{
  "attn_scale": 0.125,
  "tie_embeddings": false,
  "init_std_o": 0.00454,
  "optimizer": "soap_variant",
  "lr": 0.00442
}
Each number is 128 + 32 x the weight over its row's rms, rounded and kept within 0 to 255. Layers, rows and columns count from 0. Numbers have three digits each. The size before them is the row's rms in percent of the matrix's.

# down: layer 5 MLP down (transposed), 1920x320, rms 0.0884, rows 114-195, columns 0-79
# up: layer 5 MLP up, 1920x320, rms 0.141, rows 115-195, columns 0-79
down114 093:178129073148110118113145155103142141186110144095146130087151125090149137142104151152157139085104108180134171141079136131096126129133124132151173104159121188153090120146094103138149070102114127081104164111110078126125134118140137082163187134
up115 095:122183112119084103116167105144135201182135140093112099182152064117118117139150156162098158131150185116121070174148111088131144152090167141124148108125109101142150177107147109117094124130090120115187111120182138131161167200149071140098160100
down115 097:153160158175123126155085103109095135120163157133107122110105203103098159134108106123096136122117144108178139167124113122122082141103138182130128140101126106156099116128125148090181118150080125144095167128121100110133090148090177104148147155
up116 105:097071168124098153128068090109126136113065162171135112075149188128142112162118149115115124065091087176088150070081093106139160140150083122130117208121191148133115160171132134172105122128140190115126106067120140109200102059135099190122116143
down116 104:102135164154118109135182142121119106116141113149188142173074108106192128118105104145104150171202094123108162101117157093144119138107151130080168114120066085166145129069107161145162122158104143077129114106071118118140140127131093116107136108
up117 090:096130076121176145148110160167150135129171098095131105159106031097107064091122084098169158186127150100077119174143133158136116131134091121115203130118169149136124102065145132094054083109129141177162115192111139128146121151166149120172145064
down117 092:204083094123101144098119162196159110119136104134124184112130134143167077127167173130155083149132059121179128147106122114111136115143154133134037126125112116090103194170156101109180135090121103120155123098119105143162092162147121174103141158
up118 097:142129109145155132102157120147117092113152051134127151112085137106068121138109142137099166080125126123104170076112164108156143108088111130165133133140125134127121115133146126110063160083083202161123111100104104132186197073109141136142153087
down118 092:190138155119100151092122134178158132125101179121125081154095084151141201154148090138171149140135121143098119092073100157160084131148175157128142145115099111056162104140170125099160146143179132160163155152101146149114124136132132058145128132
up119 098:207202167065105119105101127130138144176140131104112112086087162160146096137137122135072167091145113177115086163127080188134153126112075159112112149078151069163129141121137145154119117104087155131124172098169073130137184157105113186143093172
down119 096:164129187111155067164157128113129103171150129154135163164141118166163167150115109083190143160103076114053182098106158068110156126135164154177122186175107139082192131180095077130119115169127107133093064154147120115129117132157139066153112159
up120 100:133096122144141132096115072125150147134118132159208098168187099083113186155168099131092114190128161170181163112122146142193111094144159170117104155194119130118157147176104094147155141126180156066132106175095090123160106097068150110105150108
down120 105:130081124141150165108147124105109115127070089132128138149103125074115139171122101139153150134146102167196109094116104088155100151091077174107121154086144107104091096122173123141144120143172143055103108118136109129150128132090106156181071123
up121 097:106129144096153139124149085041141093157149190132129120177145133128156058150168133124172134159140129119153102106148124061085097146144119074110111140149103101132204100139189049061215102172099115128168099137103062111126109162077111118104140106
down121 097:207127183079060144097139109154095090153115137156151146182150120157100120092179102131147127128075168129135152105139133152167157091119168139081097081124123127120121092114117187138133133118147122142094088124116116206110150141115124202085150126
up122 098:152115151133121110151112121178086181134048116121126143093126097102159098092102110134149154131105136126157102172163098147089126112161130109135158146112135150110121079131142046145168133113154209151135076120135182148130099097122149162166108153
down122 102:132142172081096108194184079170111167139134140120098136174097167156159100080096109112090131145099077118180146137163139147185128101110126154118172101085134116123120105109111126139105096128114144130079100171148149157143136162101048053108134094
up123 104:166147124177104112156080067153127138119139142136139118071157130123142131140161141086134093150108140136138093102116101111138136130142117054144123155104132113184141103128073071062137057117113112155116129097119111114055090114178101099119158100
down123 093:130089110113160138154053128102160198140118154122095130071113095107152150128033148103095137126218096072124135116104087195160146153089167084101071089172180142112123116175124099154111145114149109076093109125150110183137076119132125130190123118
up124 102:039083145112136083119079168166091080092106087073139112144149106123114132144163145094111122081142136137085103102186078168121168151074134184131149128125137220072131154148134126074081156111148132146085141080105132076159159173114056199127143145
down124 092:113143080135124109154112115159095144120134122183143220093133101120155149137123102116115130119091135059134136096106100139107130122113098103128111137131143166200107113115128133136076103137059113127185179111120152087141123130149113065147134105
up125 090:158152115144136222133154149124117149117073193158137119085158134112159128119161083061143175153155085124084142085058095104114181136124174081116174172126102114128191092114147152136156166128151189170154138086107125045099080146157090117179178112
down125 102:093091120108131114152173140180127090133145126152185075152118100104070105165153111154134086079117158078132077163131127086137146106118141155086135117092119148195170088043079088080100086102122066087108149131110065072102128095097103202064089194
up126 085:166147078123165159174137160146155106129140107120195099173116146143142135125117104163119166129122176143076101079107141121115174110147170072126186099111137199118185161189125119099131088129137090161161112130163196097112137155178128133140172146
down126 094:064111116100183161165113152157143094147097150128112125118150088163144151148140135114127130100184092159170118187149094098152144078086127150099137119114138089134098106084172102117075125122070139136182136157098093194069167130087119145141141150
up127 100:126130128139170177144121147141076147164152119153121131145113087156133130129137121112117145090205140091122178146171103133166124095132121173170160114150104115081066146113108103128098127128199108168086078115142123123165120166103142120107142109
down127 094:120097148129171122142130122150128128157175185158144107016129106118143123137118114146147092126091158134146090118128140161145138176115108139127150064128158098091182156161155089136139147160104117096091125147100147112153088116157133149180101163
up128 095:128168168162124191185081149087113119135164168097057080103095125116139050134139186123144089193171084102066045116134143178080098175159146096129167057094114144118081115109144094145036091127107144137095098181121081142168150109144113093188186132
down128 096:117105103050052126163130138097128121160103119123171198084143123128123105095079127122124161067142098177127202150115132075137133170087189148147164167142107057172150172184088118121131129133123142159103152101125140134129139120156174141107097141
up129 096:078114125155152169190133142167172117133146168109093065057144139158152110172176119106112138150148134157155136202168113146134102156096130114105102093158096176123125206127176136087095076170110097108165081099098106121070078108147112089120110103
down129 092:108110109123068131160181153146110126101132075214103194210126102113141141128117118086118083099195130110098157062104074136160115115092100121156104140111143085157126113148127158131197217134156151120189126120079085171136087148121160161103112073
up130 100:155174143127125117146100112196098075122101125151163086119125104086119121098129123126166135135118050099055136088155083134142107200073122148094123135177076096144143146133106123153084078170158113193166157139112128149147163167127134116137224107
down130 102:088125128133138102084138120133115103157134110093126130119119090188162151117133066137176149110152154061110094185135116143148098134091075132104151115087102079089136137113217108118105171070133124127116128151043151167133120111069112231083094116
up131 095:156100089090118128120146181174164134112109088065171097176145082111093166172126151185127080192089115147145175121130153114114129113164112122081149158073149087125110136150157114126096167099135143147136125121164112135155179159131063152124184103
down131 095:119098199158123084138115103155091125126131144185110169108131135136164065141125143116145191083146142127167142122117121181141149122106170101193106140110115181160175170137125151168172058155115080141103126119133096096113114120109148117132124152
up132 096:113117070113106098108149165153107119155114170101106065095116096114115163128158125143180149102122113101100200116123198077104065122189148104087142111118153162175141126121110158041101140105124147157140117164078138122116088132143095085122210150
down132 093:119103140116129135162049107051130179153085089158105098136145175149088110116182175093165114133110189133107136134151123206117108172106113146125139109150133106105132141117127105169091105155096151201164066132132164086111148149106116124144176093
up133 105:165126129127130134069036127174126113105145113095125112119102100157187137173168114112144074152158157144094117101159106122139092134152160128065091092101102100140119120199133085131140104151093162100157163162158175099144114157069131152170127102
down133 107:068137166172125052163119105129086112168128157094153108155092118152169156124117123113094126126140110112176144076135064162050190106125107091160110137083148038124083079109138154127213132116169170049160157124149142105067100126129173156134160171
up134 096:123076134125073094158129083096101118093151100183196118190124035113149127160157096113090108189144133067077109174131119120069124132143152089134142099132080119148055074073088140117090172087110145138089171153105053140132157111168156184129120143
down134 091:126108166140100111096127094158138126105139104126094175052163140140115052151142081088155120163119116124160074091112185143176059134094126105170156131202116121157163114144107105114134146164139171107149149147143098172143147101165136118127152142
up135 100:156173094115076148118100156130187126188146125152148115113119180153206121144170147117108126120141140126110096118118119177110124031163123150068117132179122168155132137137144179090120175104195137139103111154167145105103169089143122148137114108
down135 100:093119181112144133104115164104153190151103137068128133126148124193105171127114125050129146183169169125156186161174144141096093131175094180129119107208130108095143144105138113139185163175106133080081104138101140105187123121135096163111067091
up136 097:173103166149114142149103198140158144154173141094068124127176151126132107105093173112178131091114164146148131165092150119150136180161118088154165131118127124124194146103104130145121109137169114158154164118150128109108106153155123116167151170
down136 097:088126069113163111186173153128165137141115195133097102105181126095140163154154187133082128084144094131128111199097199055110096148131108134174064113141095140089116136135140156132131085122140102084186134138118093137143163145135106172114103144
up137 100:145153095104060144047067152087105148096105170103120171120106142122144090117172162175143123138152216137161080094171114155152117132076087081141126090154146171107176115123149131139111133171089101133089131102141134110158081067132119140091112108
down137 099:160085173055170111153148082157151125174149140163188134115155155113096093116122074132093087139124121107128166130104124172124135148077113110097138129116153207168164123159143152135156139143069164098104088113105072133161115113128117165088163167
up138 101:187151127142147115177162129150113106148134081168099103148146119172188120131177206104156149171121144144114076070119112154129204192159088110154123140161087128132178098137092124110074070135127087122171117111136136134170152153059141094111185141
down138 101:135068111128168156146159152126117138153162107119149093121111073142158142125150135087112133141174053071119120183120205128124090063130135113217135125125153109180124164131089070122106082219170135126131157156107153118158118129145138102141133091
up139 109:106118090156105114100201146130138129122068118148144120183202172137114229121097098125112131112150134158128140056161104129121149129140178155129125137158109139129135130167128063145102138088108132188126155138127073086109180117112102141173123154
down139 109:100107140129137094148107158155135158119112129141151115116143145173156179115067099091121126128108117255125127105183131123072125111092165227122118117105182148129151113236095110128077121152153129120111119108157156106107154127134137095097099110
up140 102:184150110172127148128148208147173162148085142116107096131079090204166137100114128158166063104135143128101070090184079133136127138176102142094082155167149062132141157187093125141083119145114137050154138132205127065124143149111122176151110113
down140 111:096146151162111124194100157099129100163162129124182079101131084071132147139081157123138108041149175150178109089170112158155159145124147094109122159127117178183134179147115124139114134159119123110109148169147121121123087103135113116163077113
up141 099:120170094111075137118129105165175186158149096130151125117138120136125115114155127109114145141072086084118079099159103106121096167111143075124151121134131084180149125058112133157167159209104109163135150134109130099164074101105133128127108110
down141 097:136084196101119133144091123098129148127174148094076118097094123116155061138125094136104131137094147160111111094124158067117104123100104139148120110118087135206129129129107068147108076128126097096142082108174116119113101104095144109106184222
up142 103:218163142125124119140158110190103134139099151126103126123184150116171166156138169107065116075151114094179148133160098122120147110188146156089122123091146140114081116124190123069126097112128080161114086161190097088134103138146141141138145148
down142 115:039129105102177113150150186098124160162139085100160173119156111199139109122188124111174160153128080152152073138156138157152125068146114160102099123119094128093122153127135121158172192075134173140104123135132098082107167059159175163202166040
up143 100:133115171134216146156176166124103117143191151065166156109100149101152139129169148105145119067083150097127066146123125137117142111131185091137103127104088159133107129137067100079135077096127115153155114106129075117177105121129104115129160151
down143 100:059080148130103118161077142119147175142145106115134164162136158165145138128142114104127115127152155093097210126146111120064163148158099126124103119133140138091087082103162142092172128057144188131173134169108116133169171140097083140134133162
up144 103:125108162138093073168130110099131098164089112108115148123101122147119151117129112094095159161149116126154171095091100171111090170165138155091121098060124118131160172118185168147098164099135085146116115100188118120198105164132132127179132092
down144 090:096156159128126131122151167148132155136151159084192119177115053191146150138186128149142166109136123160146118155132177112166107136084133148133203114147135170158092087151127092123076164160101110143150144152155164119101125175134145116109128077
up145 103:150151110146143143122162100146115151160127069093123149126175130189114135144156162123166118138077130128090117139101109113085155160189143109122113125064118147135150129120179176111129138098115143195175083089109114148175147141144069191084116148
down145 095:132111113089102085122118117145109129099138126072142136087133118130174147122164172122119132099154113173072136160135141118134137140103116115147206100156043132122098130125095111058152132122136083117082131143046153060072160138100109176151069068
up146 098:149128113123176190138093172109114165128135104118092136132039146159155130129088073139153156138092117157139171092151078124143207088123128123101104164154082130121149119123180105106148139162151088137110192127095148130104079090093107102127107201
down146 090:085153170111124094180103123134116160097107074135114174181153152105097095110112112118180108099150067131076066184117123164136075096144135139141136077115144150111131092176123119121088110112123098200119087152102190126108111246115112114113086092
up147 104:136103132103133069116148123133128186133138178141168096139098126137120132138106176099099163105116108117151117203086121069134148150151092126166096146093146129059149079137162113130125150150109097161147103139164155073118103179133176163178137115
down147 114:153156099118073127096115134079104155113129114157142091128111131138129081145095123114180098151129099096106108177100156147084131230124062125127086174078144133133114211200147114152115080128169148142142128093063173086124136248117124113131121152
up148 102:156080183073130132127105147113117127173173114077175144136133075090033128053070110082138141124082131084117125120100167117132190103179090104073038117119178148102131135098142105115092157085116180135183142075108161149108163131126131129122162139
down148 099:199103115159101216162162088149091160097120108162117109153138164133070073169124148092121170104103173131161082130130145107137102130116133122108138145086079119133164181112129094142127118081126122114132140116109108103108130115110213108056169175
up149 094:111112123131102141134127107148121123121114084132085143066158073043171144127115184089123161122083155082104120086106118142162104074167148139101207125078091130179127114133127163091127115169135104128099140087151125081120120107170136179123081095
down149 095:062121127105151150185148155133135105137153097146094100096147149116201133123172144089179086164121210170112085116106137145122143093063104145147158126125102167166126126137068108167182176123099170161123180133132038143105111164132137094105153185
up150 094:104155132150099132131146132173166235095064129126133117130140153168177106136091104087113159127067162162117137134129103121137111118073130107119119057119139148110100110110143089160132061162131073123135120173172129157144123101068158100103119096
down150 084:149157106128090110052135125130089152133139136127180122112107185105117135145139100165104101121145117114107110131128126151109112141120119170118106197097166100112125152077146139090128134123111112110151102094096139111171114125160110098187134133
up151 100:111139125136131120139087071128184088132139180072102075104117159069136152137138147150141134106103168084155071172152118109121108033065130200133120131117109174138164109086103098098127137115121092139151151093144195175223119122166096125076120142
down151 104:121140149050132131085103119150149164161155058136160153162132107178142131129098117178132083125093128079084150095098119088071085145123108115137129091157089111143155165087122156189150127168042101124131194124121133148145113107149109082106155138
up152 099:159124138206141097114156148111184139170142127115179132107106104146088118094054121130109153102141066118130153178119095075114094182126128134058165147170179135157148076129146088136183128083126127112165151109138090147127120134074143121117074065
down152 103:146148167127136119126120155088163149168132222105124141110074091107126129168166163156097093148142166077160149107124163155115144092123145083118131126085093083138134112073118103076162134146161115099122149094115166162116114040187103160124052052
up153 100:162152079112146131075118166092145181135091171121160108170146138085107127091144111111150165141131096179165126140094139126145140085149170126140113147084133118085165151145138110116108117131108147149115225127087149131137187069192132112146079124
down153 091:118084128174082143170180069073148121181130170143091149062093150088072160098080154073131166115094119074048165121113116157133142153149094149169128138133123133105154122104101178162117116132159174092103123166139120155094117100106143148089098164
up154 099:152194121075118083124142179068078067152112088104097121123154154129149172165100194113122117095135105178140114124132115101150063115144145139108122131133082124128126104116163113102121134174110070060071128108072109099152152139107150157097118158
down154 102:098097151134117138185116126136142128095113130073085069065119171100146116108151111143131074129140099146193142157153144086140077129103161098136139140112132156149136154146125133086155173136075150161083093118154093141127148116055136104054112182
up155 095:199144097133113104142084092114151101080155146107117139178177160121152116177089078069123136070138084085158168123118145122170092161114136135155109114109131161122141154113136136167135128082148127138245139144123062075125184202135108080116142097
down155 098:077099107160164128063185072125107157102112177142155169121115126151120094139162120161096093147110114163078110146096116119127115145132169130138113095092107105073186158108148085080062104100140119084091095122112154195125149111064145130067120129
up156 106:151127140142129110103188098121165079141039103103134147088202105112144086166139063146145155158115089067124167107090071092110167112164153169114127132159138076102132095086122112134175098090152049094161110088102119122168104100111100171113102147
down156 105:099137145048187144100089138118141116146111114147112140119144109083146113157079144123151124127144111111228160055132104138139166195164126166101186167162183177117181162113167112111186123108135164121106156150173162093116104137107124128091068134
up157 098:143115104076106142111109106082110149082137111090133092167113112071118195153159161133140163158116127167130141106094178128139121103136130113085123137141100176077099104066179155118123145190188126128146151124131099135080128150104084169138141133
down157 108:152089153128150133170125182135181152108138145180148083142140159088157135088145177119075148158079146135123104166236100161103078111114113137153120152122107124162133103082092154111183116191135130163185134159165137219120145167114145154115172153
up158 103:138151189129128157144141158132102149121103115122140123100171152136145083166055159139163136153134141119005132146081096085072141069081121073044167098180099107058081122066092096155092153145117098150118102150076188084096127129097127151154142122
down158 101:124107093104102105091108108151192132188179138155152105123107132150141124100186124091117120156128101110111130056154200123117094168173145150162153110142079141155149140151123133109142046054135083124107159103188136133104167179095123178057130100
up159 097:119107096143148112050153163143131095178115126134097055109134134113055173135127163124162105141173157173090089118116130138081142110148172099143107210148129160143098123114180157140153118139143101119145151078124160164179121098105092172089134101
down159 095:100136123099096114130103127097080060062151124124143097146157144127137125119176064128157152104101118137189088167154111180113120089086130139131155104130105113107195121144057171149101177119080169121076155126125121072112160113206183127102166138
up160 101:107119088082135173145092130139127108150101181124133062097046141119103070131119088180131120093150125149078121119107114142106165154154104153084142116145123103160061142139126154156117104153131133134085142145152149108075069097119140115187154165
down160 093:138181140150088121094154093137136154114176161101101158155233152184146135165171174136107098132112168137116125120201109122142076121146130154119053131128099112069156080137155148111156140128111123134147153103131103128177204099175118132107161097
up161 100:199124098143123169067120148120134166141142118169108084067097089122124128159099090156058123116130142174072152142115153139128143114169146107085114136124155111171144097130199171149139115150105099164100094179123081154133160133140119071129107186
down161 096:115134158107106129134100113119144099123129117107167157158106115084135150136148125174139170166097074160120105163111142156194147113110082138154184113094127126093084175109075119109190099150095137077094125085147145116113174127148154172140145092
up162 092:081142182142065125210143135103163142120126083092168111136116149156088092139139166151103185103115105154115145112127081154128129167142058139108172104160150205145083133107158173108119078104135176145117133112111119121147073100122147097144077093
down162 086:087145133175144129091109141092104145112131148161125176169122152103116149155189165172164058132120139117086112167118105093077129101077149085164147127068136116116138170106202069097127172165129160119126168159136145169072164120172188163090129141
up163 093:138099110132101132081097180087152080096169129112129136153105124099185127135089150108115116074148157121166141147100183108182142116101119101139152131151168171122072104167152145170134073094122167111095076078136123124074061141100149138148160059
down163 096:082124105117160207142138090142188122150102140128114155135129166111101102108101147188136078091085098149154103104162182135111138135121119042162142133119104115054110158179140081139079111106112180107091149084146188177139119128140136136163126092
up164 100:205146137122149129177148171147143082150144135138127120082080088114118090115134126166090110132086139112151194162124105110140151100132104119165117125095092173145127112073127154122067107089145146128089127148168093203165150116170124159144074180
down164 096:105090107136142158097060127120118085042145119125084100133147146124122164145112157109096135129161159121105083073138134122137121151110158128181099104132122107124159131159193044091139139155166159110133074122160146151086159169128089099133126108
up165 089:150107072141140133106194173109141126122172118137184134092060101179125164137099122081137149146144125082143159104118156152110052123218086119127190097150126101123138053136147130193108145098107121076151179191069133153116107122109110206169145178
down165 087:132090146117133060134086091171121079136154075125088138125181076143118126187179149087114146088082087178169135157196143104183157124099129214136074162149060129102060137112115105111165143109165113181077115111211115070186144138121121079073133128
up166 097:098129138097116160094161129136114097117091126134147111186115120148151053096137127158100133130096208125110109079108144136147112126103139121151062125147104141169166120116133151087135142144098188050067072144142172092175177120147159132120113119
down166 104:114128085120158138086135171114134118125089205146100159117141142158159111131182160105103148158144150123051142093178134105127109149115141144165080150158094123162066112045121129125133126133135114168105108078155163102151064095093157165126115141
up167 100:111096107067109097154097065174107142163105131112108082119067155118101090154116152162137136133150138145131108087154173155129099149091184171156142103175111118170140134103132090142130186165039138155122119193100085106172043041079091100136097146
down167 096:140163151121093116097150112113136101113136163152122114227099167126090078198126140118147065116133172113136158070159114135114148111168114102117070074103183125071147148192106111121150078172115120119116153150110136131110149132110082144131131139
up168 096:127141164127046109178116166139143146131092109152091143195062128182154074096167101117100109156096118145116131138149131078126093144138128138143154116109081125125162160109144123086161106169126132131129145076105171147155113147186112123114150129
down168 091:116094147129110169068114121076105082139128135095121116118146146091103158138114201163104176203141148155113134124148137144118084164154128108117096123178140132187112159157091095144116123112112145123097096147160119071135144104175207100078127043
up169 097:168072126111149183105152153119092084166109142120119160103108149112157187131145136136131115145057094175092174139115123087104152146139133113065116138143142137100064071137073137115138124151162111193159133179154097091128151146087117113088101133
down169 087:117126076123180094183168133111155130101134137120128084172104142102125136087110088133098172064104149155153108049143107161177134155144085130166166161095120099102124126140107135120075176175151141088171141102140103142180143140140108157170147102
up170 101:120154125036144193102116068045150130103198163128104070140117128098084145117164131108157179083123197113155146048138055133106163128121165162151156139133099102107125108173101068126087115122107103153107107167143153135094129174057107111147151147
down170 100:073133181134151108129108095111107187116108133097179158209108163215080125095112099119124129092063147060095124170148142129131091080123126168167086169162079180091101105095120142146196130160124145105167137126095116218155174119149172171165109117
up171 102:158151063131129116168155160132119158175104113080078122081077126076077124104114114143174181204142138169040164095106149174101146095133122111072144172140150171138139105128158080144148176162122110157111179151140131125154112104102099149113117190
down171 100:071158111078150123159193136127122144088157162133118124157170145131072117130164144066099167144145135174175152116124142149132140132119105156190040142166138130103138118090108059076136107081114114168124149040122098177151135125123099128167111124
up172 102:104166104133202103062071148122096134145138105131101070085099085149151142186166160128129114120112172153110193093088156137098114120144151135151130140115144114139113092138175163155066124158105102062060157128105135118146124142157135144156132131
down172 110:127126108200141147132128090089145168122155126145145115158147126159081115168207148120157098124136155143066120098102096145112161052167139075069149145097145140154168127104169139099165136137056117172149121126123143158072154126087085114148132142
up173 104:141109124140126138081109122163087143131153130092114180138155091134144157097128123160122106070140160078134084139173136145082032099151084170151113146126176125164126166079144133110133103154079129122127140136084104150094194095147161109134120063
down173 096:161090151113134158090216106125130215161128097133101154207151126107142088154115122135073091156113134182147113090106115126105162114128161170083131128133126141178136085073124141135143098164133177096198130158138122157211093159090114101125161143
up174 097:145210159111112071137197099120021084103097136100146183117095153120116141162176176126158080107142147107129088108153162161113105116115112113128182091123120152183071131145156143136110088109128139108123133170139097129176119191159131208130115138
down174 099:116150101114154154080073147119119148098104127122140139120159164154083109151174057100080103125089170083065141120136093123143128172147183132172144142167140129118140111134112091111172149067148085132149128079113101137096191115204054169154145065
up175 088:103077117110097165155127100161168103127154125168119118107149127097168147172164223113097126192159125123197073148135204169171158099140138150127096150117089121171100137016130130171113102142094148204146155159114146162150156090141112120161139158
down175 086:139196104127152104120082129088129131148113142086135122136136138145062125150115083100143143146109120144133173127137065105097128149142138141177118103138163115137165120174152097129119135133146111064123134103135097163073134178153167175122095125
up176 100:095098112136118094161143146135151168086186109120139208135141176169166083095142153098100101101157119189127136166161123127140171112109120128050161161139168125183082102185131134145101121102132114108169095099140160106161136110125104105089121148
down176 095:122171113153115102126158182136049134109107100186106103176116141133139104145125180113057151145112140094147135103090135152132099133160213116124078056149128201111172089137131137080121165159127138071120110130125081155166101178189141104086104179
up177 102:126139132095153156101120137133159079150136124189111116152145158078114121100134132125089112131083143119176129140097148113101173167052117090098138101160142109075110108116151078169081169121120099211125129092138118093157120097173113101168088127
down177 099:117114135116073129110160134184127050123161115145107232137059139081141093201149118120180158129215132136118087157091146166125136175110109142153124089187108156096135138108162102098183141132111055182177148135132084126154158159114123082147139134
up178 089:154131099131102105104151146120067110114150098134197162152148065117071137170223171143132102057160170124075131151125138143130100145176077118149126112137135063128119143125118132137121148098072138167193183153192132118132123141039097115153163133
down178 095:092053088123114122047153119102151123079201148138096182126157133137141100165139082128099126157207132161127135123122127118133126082130100156132144140194151105137115111151145140126113135117154145087079182163144122133188150084050127116053124095
up179 100:072135087155101135136110146154160110122145073071096153129147137152111086047104119100084113095134111120115151100073108102136175144169135114121126107099148171112180103116109075075087086146094165147187161127128135163152112140133128178182132104
down179 101:147123166156119126106145114120177134160192091092104102173114155143159119085162198134138088099113044051138173138069125130096195143151089137152158104142145098113123132193043150096128134086089132054061183101149157106130085119228102158106167111
up180 105:106118123050192179101083091144119127124170147097154080143132114159057101163078123119150192180098123151134063122153164130093113108124151097095137100133153127151122120139152076120221141071108145158095135133069103130151115113063090142099129083
down180 106:149090119126119164085116147114128151139175110105149146177073117107132142110148115113147094140166110156111138169199133130116116141124158109099099084161126107133163159089112140091111152101126113113185167126120173145137182131144141070134103090
up181 107:120179129156123138191089124153149084145136113091189115098111142148164114129182120114128133114104117163087138170107114158076139101090114093149132122129118135142127155155136134137154129126083122123128136121200130091078104084104144131166163167
down181 104:187182130139100085183128125131109127118145123120099141170158110080120180089116133147112120177177140135127161127090159154136143127139071109137164169171118165147166135139123133132211069097154117118118088154100107112119124162153145093137163166
up182 100:194157168162099096116155150107149102096090077119088090062120143119132192120140179091192134174111108112162146126152085142102112134133116219112095155117150142167180088173136135141073147126192155102089076105108162138084119150125129179165114117
down182 096:146101105158090170132162137141135143141114113117110128133133149126114147079137136120084098154125131080127116130024134148143140088095136167143112128109170177152085104078166106076067200121192142102122155139146163155120154161103116158200100176
up183 103:160126129145150109157089136064126072126134138132122065099131135165091104113104110113069127129080103119112175108097122079090168133198149079200164098124118099103215145105171145108106102200165067113112140157156069168152127114144161162134142070
down183 102:071112134140134133108070092063149132118155113079177100085046181097127151128086188133082176126137099120129098176172171150096072123105081185179124100112141074146117178119111082124126162183159083148150196143105137101115123136107165104143173117
up184 082:121174202170130041099145163067184146074108083132096139124111215127136177078173132125110110100089179158139145150132135131168120087077125185041155092094134207098079157162105104168164120164079111143102092136136117128113070119152126154105111099
down184 085:170109131107163184097149125139121157207123128141135118179091117107115086140111137144151126096185080118111092207107140132126126091121165105119123160115160155134143111143135155107108087100158150125169140140100171130128134152093138130148127099
up185 101:188108160101136147139109145107144150141124160073139060180194094092170079105187134126108094129165116117118135145155128123107131115163116168070180058095056124103113166139161106146134105101168081113142121082107159108063196134140059161188185113
down185 108:117128098124143112159145066183158143081115120201171076142131074129066110122081098144078113158183136130151125123150179166106120103104155162128137204148138107109155088183117149141162072159106109103112142164166113135164121150173128148135101144
up186 102:122128141172120071112124130113139137108059145158130122104149115203167109167112065145155117159147148092184124105124147111106141123185086110096126116179121101119103079131152091151177111144093132123196164100173153169105155111133121134115164091
down186 106:115165100193150144099130145124140073099123151142056140147109127133148139130162096125137162124089146128142143131136124125129127172081151187121096118125125116133166140127144082164127151145081110194188105173144083189122096120150084137136098088
up187 098:146187106127179123118173154160121160173127126146112114147143122132135137128094094165110065108193148086139123154130105135128173111094189115166142113090146143167091065134135137105081170163111089176142091145198138110095161120136067126101152078
down187 103:107126074103135133088111173133116123131152139162109106096141198061137155132067122154084104135094072101105191109132144064175166109149171169188103052163128091133114168090098064114107139186149127113092145152159115125100136158051180122096116145
up188 100:095142126182106159044166209097130031126131125116103110145105095092125147111098110081118098055100143115167148021137167115158202133164135092141154102101134109133130098138159163144112102125162148143143146114077099161068167134135078121187133154
down188 091:144151159107156076170139116114084108150104080167085078087097102138169107147092153082099078120191130140126126166125088107153108218060115196138113110100175166111119068071060116111113120092168091203168058134162150146136086134087145095091130130
up189 100:123122128155142150131138081133079124074074190118130137170180113208095151122102147142041105057130126170128146108140130168174130127107093106074129129108203160139112140156113113151136143185102166155113078168140142133078165117132093101098144110
down189 102:122200148055148123044158114113113175133086111135130094125172098072079110119138086099136123076105097141138130125136106103099197140174117090088081095081101091119110102140127167111161056098084161079097100104159116157158155073081177158181111093
up190 094:089162136157141151087163134129111078145120079140137117109153158084082153093162151121140118139119163139204135096107145147128163166190165119183160106155008123108194145147162093098173105109128130152165145138168121119156166137115155145107122026
down190 088:133161123071097119134139148140118136114116134115116129138105163157181124160126103120059101129163144108123115127082122149126104101121108109052159076129178089155076106112123169144124104095130133125123183103101099150072114140107126153148059127
up191 101:135204057148123107138086160141091158122136143142165122105157119101135119188161145118125164139085118102138144147069072089160143096144105154142115086100121104127169135120146094137123139091122112147127089136119127125128166153186112107058116100
down191 101:133066111128115113109118109162104172137111148105120164116108175122087144128119105135145125092100100165112129087166152173149111105199146119106125187137168092105129139067189130120129128144161170126108078130097163080159115099088131141117116174
up192 103:088108105146126080157134163185110149124117185117140092165102136136078129136149139087117132081122131125107069131155085096125149205171139084095121099110096149133138082054115159084073154083060145145109088145111141132104177100146080143087213127
down192 096:173137097125115091139131141111071154110202079116166121179148074175147158102128104158157097134183116170142147137084133133099166150154162112106146118125165149106211167128117102119172114135096075125132180156082164112110166133147157076165110154
up193 105:168178147193125115151083062142142160119151103112130159069086132144102063112124122189135126139116142089119111084088202113087154106129123119157168148149088183194138067139140143084121137127098115130076103171152150124117162137106101068152165090
down193 107:139142149087167096158108171148091134154130176112112130127113167103053119091109051168117133152128080117107150073182167120123124136120118080095077133205089160109122146104102099164095129157109116121171118112096151142112083119153122084130125181
up194 094:143090147079115106107105120125094163086107141120192098126108072125161124066124155116113117169213153138116078159157105095136132159035121104143105139165086145128141100171110084114048156082099113185192125120139115080122109177131165160140103130
down194 093:153112068151118097181141141055121154101177129118118176121160146181091092062089181090104093111047111093149161114128096160109074076211157152127161131103132091113175081105170130166135089162159150106121066134101132125120129138106072165126180138
up195 089:082124111122146160102119098106100146079184131111117171150151107085142180149151112094146099158165135121129147147108093153081155114106122151101074150162137134169141091149113074090107156114132148183137127129114163103158156143175087110139092098
down195 092:174095079069137149125097158120153095152090108175160129110112125188155149092092116116118156150116121133100147088206146100115114114143147147093074104106117061151072170114089155118154102156090137102137185095093125141087097145093202132079124151